Weights of a small GPT-style language model, trained from scratch on English Wikipedia.
Size: 15 layers, width 128, 2 heads of 64, MLP 768 GELU, vocabulary 2048, 4.46M parameters.
Architecture: rotary positions, capped logits.
Training: a variant of Adam for these matrices, 6011 steps.
Each number is 500 + 50 x the weight over its row's rms, rounded and kept within 0 to 999. Layers, rows and columns count from 0. Numbers have three digits each. The size before them is the row's rms in percent of the matrix's.

# layer 3 MLP down (transposed), 768x128, rms 0.0633, rows 138-192, columns 0-127
097:440551521511479471514446440488440535487533465482585446566520509420530563443412488509545433529510521441411508475427490541472553475544617527613496507418458528551395529514473528482522535428515491494494566496467500536425519453456467502417588493511520492501445529516514492508515449484521636609481556503433495499552477428476587499460421481504525445527590602566548520544578471420503616472548
093:522542472577542542603428523520501501501563409569519473458497610507493503573475483478508397534549500597508488515506502520578464511534362441544473469466507494476543534522459517489504506482497494434428461532539485580545471457402522546470528419491484518453492561559560514501502524557454423447515563477424523452501360383448454601516445565531561450434501550501450529509560537588552471440567
108:449572487384489535546587484533490507492584471420524567529410422529489516525459528475538489511425420498556554487502559505515492515583521450590540470578566512548452501507477509661471533458487398456490585548408482507476503390475455444485606487587555465557526490493531469489539491509540474543532451531521544539408411489412467522568507452490492549497511495497472470503417529617523529496561
090:575532514477534464493534481488528512502465546555586463496587474582492450493500465478530512469503506448431527487527520361451580546446575451481448535502519513461458418415457529469435447539540424442499542504478533493425481546504451463470450514462476532451438424371538453542373503458529465607458512469564546499545472607545366390493473510441471492474571549519477581514483520462589487469492
092:504497488515564511450470531476589450561482501493593517603509599498467477459597497554531518448443502513500484409502564552533481454567424514381530409533505559426502426463420527476608413471571493624596493510489482473545461535441526494564526480535591507471473535464574477547575562479505533436555523484490452511494536465556476535570413520486515523588504476524506566572544577528559434464487
115:412561443452527481462466453474527479520490450487559502454483471613504560527421394488532520477508481466539481528492362569558536477604473526471487497460426477516616449510422518444489448355574415564514537461541387422528415509517480569553433531508520460567489482489486497532507454502519476529499536473497554527467462533471514573527489433480455548523566659534557557525561531520503491479499
128:419556540518486571467505507471479509496552454546436572498450493519506584466568527504448448597521505451457570431505498431559620421554445498590544493432500531547531492474502425410467577458421404422458416436530456490507507481522481587524467460456491616461507534633475497529467488509546579487557467480549501411530550542564440533569450517522448614518494464556550502500514482515512452528522
097:530446645524489581625458499524504452490538532567453486522484553460498450384553494563475581539499593450544529556520478532476579541471488415537422514463571418470512571482481539528518470488562537526527539424562530478489548564455482545506463539513520593554468531487345506493479561473384564576486512441473478468512494482494512578469459520465584449511470535424480521448523473423487518469588
094:554454509452530509494523454489528497500538474487476506563573389397514640579508556508492590517463490497440467515478515428520422459483524561597566427506551500455502492436416499538510550483491436477513522449499517538537516454535503441411555509441532490535550526506489516408432467388403570581568550571386476517427547487410410469399515506511508530456546459466480580522466507463434492477467
092:480552455479531584395492584570440455457472509464496563485565448550551439445429466520465568488497532481592547503602525496473602435411440504455459541539516438554492501427493492473579517486498519574618499465521399460471463460576492497540499530389527473504519469477527540376504471589497503474575474465506516485618543386500437490540491467493520580490499498480415520485454445525534445514436
110:576639527546501468478452461560462526497549423490465487453649463497494575492485507548467473482357444448430491491520578572442474547423474464512514358450425541484555513472500508439481518481552553496466667478451441515519428602539483503555514503479467505429453475521502499446446461593556473548464539470442513449536504468475507522488484434502495525494554427546527473488494472519489456406468
116:522481546510422529576489486457435444482390559483446509449489538540505440535506474475486488586511653504513501472435435446518425431525442479496501373477518552436541566528504444483477487576651616460476453445519609421555538579491478547463522514573496539510502459446509466573501524475490574446463442531410528520425519477595505596426506508442448517508502539464502500537486507525492502459500
099:586415495497504494540494536509538518461473417515560423554531529496532535525555572514502504565487563562487452486496462441478465601482443454522446605485510382487580469520565486482449511511412463484456586512481574519535519564460490473451496393433558476486498524575498493467497583501490493441520608515540448462439498556516519452556526566572518545370492373375479428483494425517465507502430
110:480486507512476446545613572550529509543502560436485443511517635460618501555554502421531539418543560401513537552541469492459485538431515478519575497504510500554442497539497485449453489479536565559461514503517478453512496615475592443415496408420533499519564503517551490483450537514470532516575454471502488427491458394387510490440555567585510610519473553548429517586456536508528465477459
101:456469567552490545581579445470478461491512520510421610515518557451402499598525509598454552482481511540560573536538354490488482534549440387398444510443436496415581496530521493522384482495498488456511604446464527465521380423479450522494449543570475451444532523539513503520490478572538415500413473512503500537533482452551498524470522431493466427489477471456455463507540454519525562473470
105:460515482489466480381473653494434490538441481399558528572537439420531509519484521469541496473537463527400518424553525554464493470488491467631543481447492547467478525510527529434479521486574499525541608442407502588480503540494513539607478413401586516519500420513523576552571471500498511537466511501508471499639489485572556473571487452503449494524467431428461534523511451475482463459451
099:486575511472530566517505521367480453484478629564496413517497494529475494515429476472573473425461487392578587589538540395578587508514598424485478501469396486484481487514502489454534465461486495385457516572507522583506452489447531452514462438467499571547459434496535451493427478484530473471514476484557487509482510421529535605493495557448508543467472561394479497463486560460501452486388
094:566411562420533525506463496430548434446537463527601487452508494439448432454490520413578549571502431465516545494486401439502465467481598563437462591435437475554548499553508533536417459500479510511544521586406573522426456533463461530484529422509484624435469586415471485380510486498530545471574470438508526475434465504491555524472502568415494446503503478459461464497564516519522505459535
102:496526512437519500446496471481530496537482509585551517531523527504584479441461487469450515557438530554493471526492541493482535370515511558540452589565418485460520459464547484603453504465426493430501512410471470498502536418495489515587450468442587485505568572452459589538446488507411486536580597565523532509531433386523450563456564420540509460509474467348505515486560453417510575431502
108:460445492493540353455502455540468618409516522599556556520456552592515475487588550474457537509502545498571519552536521512516472521507451491455423534556534552595534534510497488488515490579537494427586397489425491549526446495605483505591475567513518505552520512448516493469616483526566517476501455415557420610488524538529483532463498478430453476553568462451433460480450451474516559575532
111:562557423618579482479443480533510430458480493424503492485496579484467409573548604561513546494506469516478437459439458461534527444450492578516505497441491545508612555497542564486474523504525525583509638505496531563518469564531512481457541496476541456426622526469517487413520493521551481505515503434477488566500543587517536478485435565500453547451663524572550422516562497554560486502543
090:473450588454463412540514402445484517497531634533484577481455500576507536473531581515579559422485553452560581496546568507477458454435540447432425602537482544468477506515608437461491452487439512462486499527509465470475479397468496504465527505405494422511553536423469394450453443475516521471528510479459433592528551532473448481498480484378493484602545473571471529482495471522444519555556
104:506564390431486503492620463553529391496533476479461568522455443478532449573524442493484497547486388533573568462554567569481528545577453461451525516538515496520540516458539486603462548483459356476473561500450470504508479373516455475518506523474565474471522461573523524495539492457525419510514495538516519536446454455360484517507465423465496579484477415479547395517451458603491508519452
112:445446474495448566519522536550609481451463523480489470529473499501544500555510478565508451516503431520467604501579526488586595468631531500459587548450484490499437506453463524514485530454446494502471449541616572542566491338453522493456569397517462530593467432531647452446541499452466488464491525615510481558527529526434488512543488511422494470557516476501504464505452527591492531518541
116:506591421431523494558532501531428553468502468565468517458553510563524480575490544561539428504576506549462561578523575454541542503456496448431527523455619453483504501492535550513490546501452497424496593481476550455442577532442392390430471496491439560520539466499469529485496430512580477503457400514414475572528515536444448531415551510464486441424563516443565447436501544536586436435456
095:462506463571501538507464542450490487386529523532461394502557492501462476505454641467453534528501505477432368559588460477489497464422469640495486545443439498500495460429486468572533494476451505465427476541485581486458521527552562576505573517547536509556531540427473493519439460510452504480492502448548504460520585580587614566492469462409545542513459516535457569579481521419456536566541
137:464476488494564495511479474472476460444481521427503536500500432522611485489449421498479452548456470431536546525495524471505552560483525491450512463477568459548596443530501501566478546511413469490473468483532482568507505574478512511615434474450457454384414456579439570514543465531414498440501386455497509452542477533514474401583559427477561467470427535450473387467468480539384494624437
093:481548484487474526448486464402565599509570389425466617512509450506544678520554529484473407507524473429542544500495498452498472493451591516456515526491513514623470503448403524467528468456486486506527460541537483496539495382550480553572554581487514498500551577521480477506582529512440482585432457471491446554514481491483484513430512530447506388446439409557434503470529536520536438481478
086:528552482458391542464458466409486590610523554420494607500539496489562475523568452483460576414474469454477524489477509562543501529530520481523468603524567521486435468512516516482508409396530431503482404458501484398475550552526579440528538584527513545572422454463524479463548518530530559431605413529551555574448500501557513512481563495519518497509452500429441421450569481572486529508543
114:548430536492467516485486461530440532476553506526534545486382503597547474453534599417470500495458525566518499547482570458462443530514404456508511484541575451495550524530523522501393507517447558399561481561504547604375565487447541464458534549443574408513501512584415409520512640485563527487524516465493483433494537440477422434531491523499519486473482472507443526493491588488530405468430
112:441492516526529548432528553493383530493508569478470481445528521563484538551453514504521569581489474463385521444565515498466526462451500468470497458481609385444466589495592483535454553531506432466457488529556535449394588489428485546518448468615468462498517513558498446539579529507394530552464525551344498540524447480462548596580523502495468524470534495531535467431506552580473494482466
097:496471582407524507467460550441490533565359487462454492446585440533513537491534497515450545539544496518472511368462495452404534578512526473473586482570602517458518488471592502566396544472451480522477512510521564482536491501485502526454510603546500492451442454509541470513675542531517459473650491504543485465451506502532557407522557532565520506466525493520567461515510468485432581479517
125:452615393402505530513567496544542505549533445422499561532455411520498526557524457520496518525482412560549506512484535485473553499576403468537575491536471506517492492431533473598438519458366374544520537475432495488510501409502525459574499463541504522527492461545530514521524460478576485516541468587563524552425420426384471538561515410486470537500461472509517395486480498616488501501479
097:507612526541523588521585456543518493417466477497385533452557464422561501571465498520442394493442468496531477523559481504572531446554439499494462551481569542505434538540501533607650535511524416487498500536505459504492503496559516499461498492465481551476480568470427525500533552464511569525456468635445436561543442461405528575504553525563461442561538453538514430411521541532480490412522
126:516510506551604591489388499486478497530547489547429457514585557463467578421415509544525436436530477528486535472482465445527639460489560523478519524544434487474492451500491547483609540474540523487435443579527457450489451509551548497408455465555469595456595512437496475494576402516474496496545474571432421479455468521531544577470496477525546552470452454427380501517519601469460501493562
072:538451513503507584494474408536550490554473480429399506469530508437414453477456452546551619546489531501427499437530458468569467507551561552510526453548524504477445536480512524482518463495514502537391528474485535391521518458535506509512483551527517443493411592430545568605535428491533459482504541582399542470545587490472464493504440516455512692465552498461509510558531601493568557473508
115:384584529456381508464567584470550544483523480516452494404416510563519443466494469444509552419425499583501558499486568512441446471591515486506537514459555475498591467513600508487451559530553493439617477524455501484577445431376487551533493522436477498472498527502485562550433521510428538488471484500530498436508533542442443484581484547496540496505520563516582375512548431477522482565442
090:490456556454476468480467444501488617542489540543472537506395503504472452496494503442479523496571380529495491533576485470564415481467487562531565559474526436508500492462463447494592452572456576444515481490575552490477587533480566388411457609480589480480529482503524506519549505523505464517472486524536518408447548418478438516386483512548571380463571551493599460537480506569425563524470
095:459489566548485429524519444512471561464536524520405499498546494411550491519527476508585585411471590509403502451584588534531457435421439527545528480507483475547504457521500494570382428388527473448523503427558588508524580530471470485436574521491539514468424517545567557453525616484488453584478617544454464442502585519512461526551451516497507439440560497549515490556507544489510550453475
086:493589483498507534429420463441526492510457566567510415440540488448441541466470485529528508488580411409487512527485517525506492560499577468406553408537545501491521534452464503452437488622529544462454489447507523548434476421528502526510452525532483599535538509571548566475553460560436440530546528517492456478402454469569464567410527587464525452490562628516564490476573500550488571410579
091:414463499568508448457484622467461526474556503506462415586474470484475405551511541475450470487606519581458450535579477455489437461498520508477535515405539442499490583485504617504511532420523492498441499487563487491515490503429649500537477487477490469517603498598464472498503547565451525535508447485516529517410523481585403520432415485539391572460539556536494529429573492450514473447532
080:495403537490425446492508549560456493448556569480559468499428431496523564504490485520483487502504403506491635507545473549552485513490548529484538550611505532442549498481405441468489567475540557449457472528536480538436524536489577557544505510459591567553488555413579446597461485543534533465412426564451529444498494536488518580505411551546405465430407558482520548559480545436524537415501
092:563516575418447494502533490536450608542493442542503388482547578512514429501399521340590515476455578520517502450507518484450483508520465518556474545447518502568501588476449508528481346474495577454475480557523518478480464596500535426532473508508475484390509470533575490517530480562451568522414538494486500520596480410514497544600494473497450519528513523498461443558535510487502486385557
088:422448512577598497535466477555594531587549465501449585541553529450468505460498554481576540554494389559562427516450601489435423533495509530503447424403480503460450575467491471473531467571445574525422528458486553525469493420636476418544535524502512462498498537463502483473450545438552553495530523525424474483452500444577553448546434483472580498413523513485577545401493525506484515456495
087:439555532588493536405539489488509575500471536581568489446467586506559570531521517493593604502459522528574440530470572478504535474527457522525528484544519491471469494464465446485521620487475470458468458528494487537559490448525474446469460493470424565475475436467490505580561536524452589527500529524544419570537540463581385576463667472521505528450551500485587517473652471533458535525469
103:497567479386509620423496445467464472440465455470489510508576457472523508520529457499516448433526473464400554412407478448474517494518474445484389477482534527525522476446556539486512457550492587465455473549573540490456471454521537598503427545467583574409431511497478402479420433539559479564508545494413380510493531499547414506476463514411528568476462453553495542461587544444482507536531
087:579569567462548369485537563401502551542505508502569536511589526460587468394465554580535486501541516447512586460565414543392490465507473470486474411550462499449476537536590514457504426477507519506474526548607510441546478554523521520517480525443590459539453374550497500504560512553512463454454519537583467455496492464544501606538524514524450516598463472520577500500537484430556525557521
106:452396453442533504488480414484425524494581484532520417543452534556565455491523499488445530462581531538517527475495554511503484576518537502481484477569485376499525481506563414409494444489420643513517442514528439430444519529376495494481516506387537464528390421457560473488465515552488521553511506463513475444615587452488510587540450505567528555539531457506514552409501495481506507591470
090:520455469539477543492507476518560427465533421458456508420525469582516478615548501508505506590484480557545530548524529492554528515529474503567369338556452556478484594475569433476515573434503529459552513542472636466540486484471479425514584471488554556451482472637480560513494489417505506440489481476529504455434502439459553594541470532454512505414512570413474462563460490502505512540511
104:602444498456375387393536521507451512489496506451606484478540560505438500594451523416522432478578552514458508466520427566458475544485481542486484428521418500446478519605475421528369503418495539511576581477579506446435431506478510537618501462505559584494500452532463508522475496558550509562557542485524491499467471428472505463488481550520521516508441540523473555617473478501550468510523
125:477419467506498511516469583546487528432398571442462378484454576446510526510492470465600541423598590417483443512469384545453495584534535551563519558499454547494435522481469497421507481519551493576557432475477445519484540576531485486443486434513422474471483459469512477497494469539394525489504428476429458586533472653521528500423472527481559551481518546511441544478510582523444509461520
092:440396524462517449502505508545526461552462528433487541535473409486493517408496545440524499554530513526506541431622548558540407481561457459427503462468538558473529467439537371382458519497507470499442473553462499514554477421515508459488527646495516452569429521473494494465478546484421427470517521420469535564425480476586540409464532513429489528586530443474535485490525474406603546470486
096:495476528463512545472570538456421438550508507441518461485448498400506516460429437459522493433559563481582624535480526629513440504462512490445499486537539536556470497450495532478498540455506533488513477448548469514487457518537600500406472407342437541562564326507529571491487476451500442579533530466501468491544476499517607519454504500478478459514437440453508499471485445388506451446483
080:546427486550465487477540489498539418488429615444500449510469528436559533527473554498555418529446580504496534501509570425528521553551463457548417578535482525489555540472421558514576535509471565432485553482533601533470529460480457450542537396544448488452485530517515425580425506455397567562454521543453532593434452483463479516486480610488517513449481482461427453503521532442641470432461
105:560491524474540448546534498418487601591484526451501539458455518537513469454528511474476563413495521471480609470580599555498466565439440465558500474539474557483491460471370516469416483448556537463519516505484383575466548502464520405513533495453551522507427531505483456514491521518471481523446522483504536464455522476576503438445463538412504616577450459326485463517472477530537503451382
# layer 3 MLP up, 768x128, rms 0.0976, rows 139-192, columns 0-127
085:564496468470444520568521449476509448471533479478535559535434449543494526431531469559442531500553506418516425394486528474525532579569457490537515536530466491541540558489608426560472436494479497495444459494463491462406516462561519486551456591470637386499440489504436485590468571459453489431499409597492512532477435546519408489587468487553500458446616498505526519574445464541466410500520
079:472581450423504486636568484526513433538534470465517576417466483504495421577511517503466500563476466487593386545549560544499394531623556495495566568546529555573471538605528518543521553461470418416503516574484515552464479477503447467506549512565535500625518459461457473534526541476583474488490463494519520527442527503429526492483463458524485533538511356450492486414436467546507550472487
093:534535481484535557523517414517508554490528485505584538495429467554538420583558505483476496471518474525558470535500469494424443561504560533502524521506459602441518599517480555618518509410471472476516558478484404415496463438548495495581501557467430524475530465485524598455577556521567473437404463463551561413505444581504532525523448443423433519518471423375559515495508580582530558482437
100:564518554388439415645511457478607507450461519481510478567414470549470434553466444505516458483514502539521557494454576499434468582468555410542586510471480471577570473589461498520483529600492481504478596548452539516515562501491531433485605541492405522426419532573473519491431503524495536527584444509519528448488531465448425505486527482426492536464480513464445439421447455494490495416480
108:566488511478483429589471489475450476458460467534495535432441426535531469526510535487468542534493429535468467476467558453456447540492464440536561526585570443492618568564570521517436543595476477532449504559451589507418589473512457409380557468570524437468498412497564463533547573543481480577487541584480467456450407558493511498611578543600475525543460482498522460471473447499508469456510
115:528514461468523585568536488570558500437589450478596496448421373533476379518550463478491515539459461525518528524481520503483483501603494492489512437513460553481486485560517472515319507480454490438525552473480524501404473476530488441439560592439462410561390543565482510471491504546558533460503428506601565417513502502450492503564516506463478539627539537469515425534512554513459529480499
101:579504515490454433522553536513552481475489466532485553483440459579608494528483471477432441552462432454510506567547489401495458656543481478534493588492547427564533507556439539513560441592467496442554535491489491624517462493481445554493441494515572538476486435489452476415567491525555504417526445506528500405450534583402496552485507493488515506494487520456404488432575418483559429419547
100:460584471441427515640585601516520517467518490548590560424488470619546440514490449446515437510548458437485458512488466589562527560459447381506468520446441450564486479535500527554494478544514495475513519540487550534511484497404544398507531506531442423575475423533493523508515481457514458473473454445582512539533490462529573588523488519519425509473465571428543479603520507607581524490535
106:493585482545438543496525433540499499528537452430492477516539477549485433506556468495614450528441458481507543573499551468396553567515467554534513511579506454541540546464558444531413596363439511545577534467560403541521560396448492515523564529473533471465534513625459515466485513547481534471545496499493494499483491491433398446545512473502488533615515521596446474508442560530511580588425
107:581530513490530462495592460612459478461564481479514618515528501516494420489537497440495464573481471469449465498471532551428544453538411444507488469442541541589443558494504551479497501429445477436484545491465533501534499479446438540438570458428582471559443441435480509435577497442467482417568546453608464442475503412416557526459469508481449442486533392503501411515476565582517502614492
107:476521532448487478647526418558489461427516510489467585493407479475555460596598477422483548587429498579558478425497491538462482522510501469511556471504452524583472545476488448561462480541546549526493466539434489597464483412477370530469548528561478402499517478544447486592524520505535496524532477615508550517461463570492461534558536475563500498545536573463535425444397539542468432476458
095:485493538443483481471471476489466566481540465477455448480449459440534577544487506500479536537487435469481563532486533496437449462420507432521546519575561478545564459509601530484463460515525402487470505578480554458491530531457426509424609478552492433487436448424460429532527561452475535477516610548524577493281487515450531447510536433571498485577600534510424473458438513509509411492517
100:580527441428441469465571504584490472504585421433468559576496478430625495524589534524540532528344457435513450501489625491564476533552519532495517526515546496530515554525520497547468485476560460483472465452410525526485579481492502485516510443463582532508441584523459551517557526354497478500525472535487539562499508382446461532538471506564523451468521489453403440528498565536473463424449
108:460472556539570540520520491441533521542464399430527525612424498515448461573587529492524504530481490502564524489542497484498411537555495376534529461459524426477583488620480467503460505591449457432449543536528524536478456491476459502476573584534502374498439426554435473450482531507567431478519436475507514485490486559449557531498460440547470544627507430443507434418439416515542526567534
101:578531451512471520552525554484459402557540546520555496528516483467521472447564509533562484530522522534488432542490564440500529507536462559500618532553427469552604431496466480595427581394458400580508460438475510602570485527449484492513525464478577491411477540477420476512528467502496493586494506524549531506445432580415572492473408447545572477487502558529468440496447426599462551548462
100:506596575483417476511544421498532498482526475497527520578510456471465454574478468480569560477502497435545435543488485455497490538543482333490520491509415503603524474499450545481488538423543471457504524523527598504544468461457511422439488535556476459427420569487485476519537468491502501534517421419503554402430481553400580525471578455603495442441549603525538468478471490547376449554495
097:490489494510454428479557453485561390451565558391509430514491476561414482458463504480498563557387456496606540441464466419459462535518497532520512567583537556548497447548527507530399566414536460559431433594483458489505550428450482462420533473616519478524493524505566477463515528459517543499444461557471501504419490405462438521502505487590549481533550518560369513548482527542476468521531
107:450536426425555498556563493525469400557555456489550515450474434573502489515418488387595496606572467468494501451516557507498588446451439349496532568466476441481471503489532517487480554506488441431412515531446525524456526458442439558548495600440584480579478502540542469506484519500505558485519412490527534509519408539443522456518483589464475511465476568391515548520479523510589440509440
106:482539493472470502487517498531484532483596433482527513460393435533508531492546546442499511561421431580458528582534569544504492504538349502544528446512568480505532472511435528527471613518505451484567506323457448561468490415480459498592435586571475461606499518472592502474576541548507487532522576526607513540513510461475517567536554505526462509569529543475452499537481415455505563526498
108:563557496492461542557548543630600558558550385486534591486479518466489523538599469494539596556507420537512424481485541495427494530513502538435550477475401504544525489535536509489440466503511503414556631520509518528510465435547507548489578425413532515486549528480498505488470452462509570424520514525511503405456538441460512487482384410567483536469557476573436405505508515581533559537490
099:393518379456466434507527414472525435462550491467554586461521487510553556533611541497495579514458527495533449497502488495506469490540445464502587524468511529553496592532495458541433479447431430484483506399471440493596587321473483405509580540535505473548568519492565471513600559403484510535461538481444518566472498505504472598489507481462525472545586517449513472513440494510462536545538
076:451583428466559525531550566589465373474585407418505539478433434511544465559546464427528545541467444511499428483545555582485471520598420457525491499531524535527531506523557572570395519511378495468449563530443461553474413439515444492518524538537542476546473467516506524437517507497528494440467501550469592571481496437396516501495516377519544505584551488527522421515465464539470515509463
108:468536451438557495623532494502536461481514460522475620469481439520489460453571525609404572515543480536516472523511524496474423375519510549494570502549498433482540520518538524474395522554468477455438487471442570479568478460431488500454538533514498457502518469541483439530584588525478471511527595446533586509433465547441503488578473525629532511545550453523459470557431410487402390541506
105:529581389527477493512507484528561489462561452490600573552538516553471348519485424557552486524532482479539480573515523451512538478493430478421582502493518453486541511474464495504329493448477470473353491486553581474515458442565473464441578582505506533471439551545483488493482494483508500488569541565515487455406503527517535537456524532468509442490538453495453362455389491559453479524543
098:493509512478494559481518367486448548579502437458454526483487507601428463476492538470505412507539491389496485590458484531500488444528471510601497523493514430521448502540443517610535512436373445475582456474425485502454573526497498419540495487472632542571485510499561442455484492479515524584498522502530574510389539543456491522411418458483553477419542483490441497421551436541472535427443
118:504602502519367427545585435511503433500620494483498538574428486417503420567543433533495521564450435555531461571471458542443510530567508480502595453544500544585531569593577493538466531482496490510510563559491473528477513465451426542526521487513503481443559526520432576519516481477549538484530489549448544525465476597496517523549546395531460446585525407477511478559488553578423528590534
102:500499516473481469542504501510547510438567499558608488591425511425500375554564482523505559537568524468533437434484450490502518590510504494457525505500541478520561495585556401477455615487490458424494545565505395534422455435544470513489486547479471557517523529611518646562456501502538462460497531494484544446472514470488537446586542473463395599545503433483537455515491563576517525585452
101:627528480474461512483498464556470478562548462538532531404487460480508521571483484512529542473500474566518443433454613565463592468564435504498562462528486557565503501532451518580496492516483442474450484563394578465516506458449480433555544567505481532492502381575399421485508570568550523488413421503491563506468431554451621556464519500516565532419526549566468508485558458453408494469536
106:465544551442468461556572450479420510572501441529429499557444539466473434473533529514543523531516412518532490479454535610520425513506489416563506447471589455534479521513505519486522473607572477433416505549373479539462522523438468440469577468515548425572524514527498508478505615444475485458549581499513519552470540476457573487508605419545424490411523415521468442521559488559455491381509
109:549553433445439449510560516533552452498528491437504493540478522509446444525585548539587460552528418500530464558513492582434401599476481490453547470459543459475434432505626560479486505526464430598585598412513519538516533517444471413475508509454502446469505399475509458481468503444503527481455517507522553578459414447471574460474558473535471412519411472494463426484542405517523550594459
108:462558495443496431510554423535483528514527522437567513560513476473565457537468460467493409556438433448470525441431626548490443492527457411468489484404556533560500483474476544510412563545507485585518587522529418527487529489458525507567451481583526525466510504515437552508510476433529467511586547494482567505524488386445471494476496525413340487629457460468526424490434551544525507461427
081:568576353416483514524555531603496494519574406446544566469445388525515455607587481449546512531477431511519440451442534495481404495577452470440538552487526509591563539493542508577426517492413474546488542504479465506457427478468459531525495567506538448472483486499537482583507536510506529449542525584522525574455453391459578455541462473474472423520513486535512452414468462570518485449487
088:523539467519530485502481496543542387534601395442469541463500441571520529519563461439538509531554400423548463425404492503432474592487470437425583386549529469511545478437455494506455519355485437457542503541497494450460479484504514554520579645522574525520566530462518445507447507542519475513480511484482487446506446524511465540485430474412525485540543579476513457442437507547536494586430
095:461481549469457416507530421485484455518499472450550539508437513574484391503560518447445621532501491488432487486475507533422367594529466488532487443517520521537507561453534465529412503520495523482565523390423536497466542547417516519628488482434561430648442471508524469520493545425484463445464494486556586498522536456495541408574504481523465457537570518503575485460527440510560514512401
093:421507485421475454480509426468509538464539495439449501547443444527455340465586446465534469515541501580541477466510517474519472555527461514549493558453493492542508420609536508510479561560448441542546567482494517540469474521488460486510522513573559431533506521633621448433540414524526470434502552513541619466461564553480554470477483485510603394488582567472513521504463453462410556534529
107:504524475482473484577560461422486513485574498415440545517367483551498452515551531524526550490520505533596486541452591558434444482545483438507585522461465457539544529536543495464456597542464508515490494556390514498545483496481494509499434489420542432536454590556531559613467628467531545472506451549516601449434498463454493456625502544473464402429564468453510425538513467492557486455468
089:487513589514483505640533564477466543469614466462477543512445519482507478570526481478530450497547457500527496538493467549515445549479456568614538439460492483539474515558492547559561468597568484444436518527463591536489583516428461533425492590452603479525442464574413515471533493475472491475484514506564550584517479386491533501428487420562482369474525414560481445482458422501489489577517
100:585558510450521421514529488539425502548500445478485590403481382548527456616514435448587448588477479564535495467449515496409419561491410549387588495467484572539459494529507527509506500543486428514565575511583495532460486459519470535463513547502546478493410495498414503508456606527475471542436535467490420424528440477439501527536462453561556482493521496521493510528519538511409407575455
091:380549513469464458420483525529526479634498455454514561513524503457526480496522515547438588542489470535523512525516502537505444540567508446476495479487490489606511463519540492467431516487521475509516537493512467493520547496422480547603549459564567539508475520492493600435494512448582495395431516545569525627533431440493401521457513375493343484493547459450480530467509412493504474574383
101:426493444409406592449578606541523574531495463428596581512499517476576438519600488497574516534450523491585523592516476511489443546539498473487555575456504453470466506535501461447533512484479532446587467480517591511540515419453498471484576593484545469496456473447498448441472525471546559562505513459570539537521438436452537525431458556558492523385516525562514471482542391591509484559472
091:432497411525415540501559508505614463534477512510483524528457561454556539590576490495454512507472400485420490574443523508472475558545426515446487511459476463591500546550527570552520445481520457517557562587443538512519554459538480352410557485614539491406524498483523484520497410504499502467380538566453427591484420487500516489479390453549528550551524562488487472528544493513469452463490
097:525566493422515496532562538529534436538512492464459543484457440596491467524504538531443507583492411446544546539439466539531456482521473439403484531610517464457523553574568582510486476500526533506594516554498544545458497432491441571555538426507498419479438384520457497461465567456570511452481370458594506460492542442446591443538512433598521407549437528565479561571479523510515484499469
090:385486411554490580451509467495630431379489531434453543464516470441571430465578515480489528557436514550522464604490491441499443522542468489619501499453480461506456545483476441511467498432479505486494474416450513534478571479580477525537495463490556393536485461517546527543568554494509503524509440518495544418469547488503447475553477448454523410573505488551427506419531597529452607589459
095:410621487466446479456472476492467535494585465440458534498489458503612452480423564447550462538532504462557521497475483483525566492543504462504455468432566500513532432448455493531501536501561460526484501461486543570531503550544474438603543457475526493507419467496424383561465589556564531569457577544499480452415387408462514429515508451527518463453470481501422459395554509608424474419511
102:500615503497505536477568486505462467492628432493556560468509506483510430507634462530574467459512425448490526515552544575427480534492511444552514484565480458536493535549520513520509528569425462512515700497535528477495560476471544489447502495444515487449503415523578578466491532537500461475547460457565468486502466425427537496495487462510459591509416419604435422534496529557616546497478
093:603525465490481468448525463536609479475540493488394551450501456429458577511548467471435521503503495466446477555466480603552431480545519455504527534545574530592461543481454387586495432550456498535615507454459465525499430490485469499552453441611505482410383447478577568509535484502549511469556478545497503657484490448441440457533469482475453492503551577497495456484543444489509491449424
111:457511483527480457594541447498468390483548436546550552504405533519429381528609497529538422492520460589462444516522474529505473525528496539440559439451518567631492495526521502566549574441469497437548454501455460529436553492442470542544566520424532404517502532544477479502471572532555515472413462458487550508483403506417567578466513466482478524560506589517459408453519533535475499612460
100:389464503489554559587493459519550490531527354521493538407487502515522539550546490395424483545386454512601580461548513567479479529498483511507566424460549457513542523599532370573517455467547485576514569523463570479542526494575469451451558519545526545474419427466483472484519465501571520499521516526580436440479524479435529587462428521522429486469503493466482489433408511460490459471445
106:633528430482423503506560428558440508546587484458597607462563482432426489515453512504516478527398444416442574528475537489558525567538422451542505470427566462501446552464443435560436459468472520463520489465476499524490571502441514452585471535496523599521379453506532553502579488461561474502488499500524495520517527404465479490519506497448401540505556484466508387528477546531506454531400
115:559625533488428491436602468504473502593561424391566622544524485483531497509537544505526461503423444419493455500445583453449406414530426523541508508500510514484609521499491509520447481450506472432508568466411563519512582489443536525519545452462545428573407538520574492518507586483550508518477493528544447562454469441396472465508459443557474548474465498512452400512471550499531461506476
096:503534420562520493497572608561502468529519525438442588421449565459559437525537390526489441522423434475512482405430516552435497537453403504487484472489456567520486493554527518480475491413501519465446533561528513477508530475490459431597569489433549502456459485505538520504473520462585503428525415555518424454523499537403625535525449533496469480479526457441559400509438525629548516466558
100:423544380383441473578488483593479484525552480533484517432442447482515584497554376517488472472353488489498552526517576523451464545501498550492532535484585548543490559530447430549535485536530454502505576535565550425530484455456494500575479520608533429471438425508502475458443526604555517542548553422486567580490511499456416528536527421516493546513467468532415468525437466515492476538549
091:544497446435388539497483457578495503458562421430483584562499426574504451499568408483551475543460521497546503538480546518406474490559468579585508546446544550598477533487500463602453419548514529514464421400400512578487541510506457467549428528469493450531451529467538500534508579495453507494429504600520550596489563526456538546566463500502520496502544470543532458519419494508379473416484
111:534617461509464524436516453517539489516534464535523580542492411529551437525545515433527471570452494469481480496477535450402406553529386402471491467387481521494565523497461479494521538507467454408562546465502550479532416455490399459526528458554473410516461441509518546452449465447475535454560419481576457512480512445415486565442467525497510616505463539537496468480436478637599551513464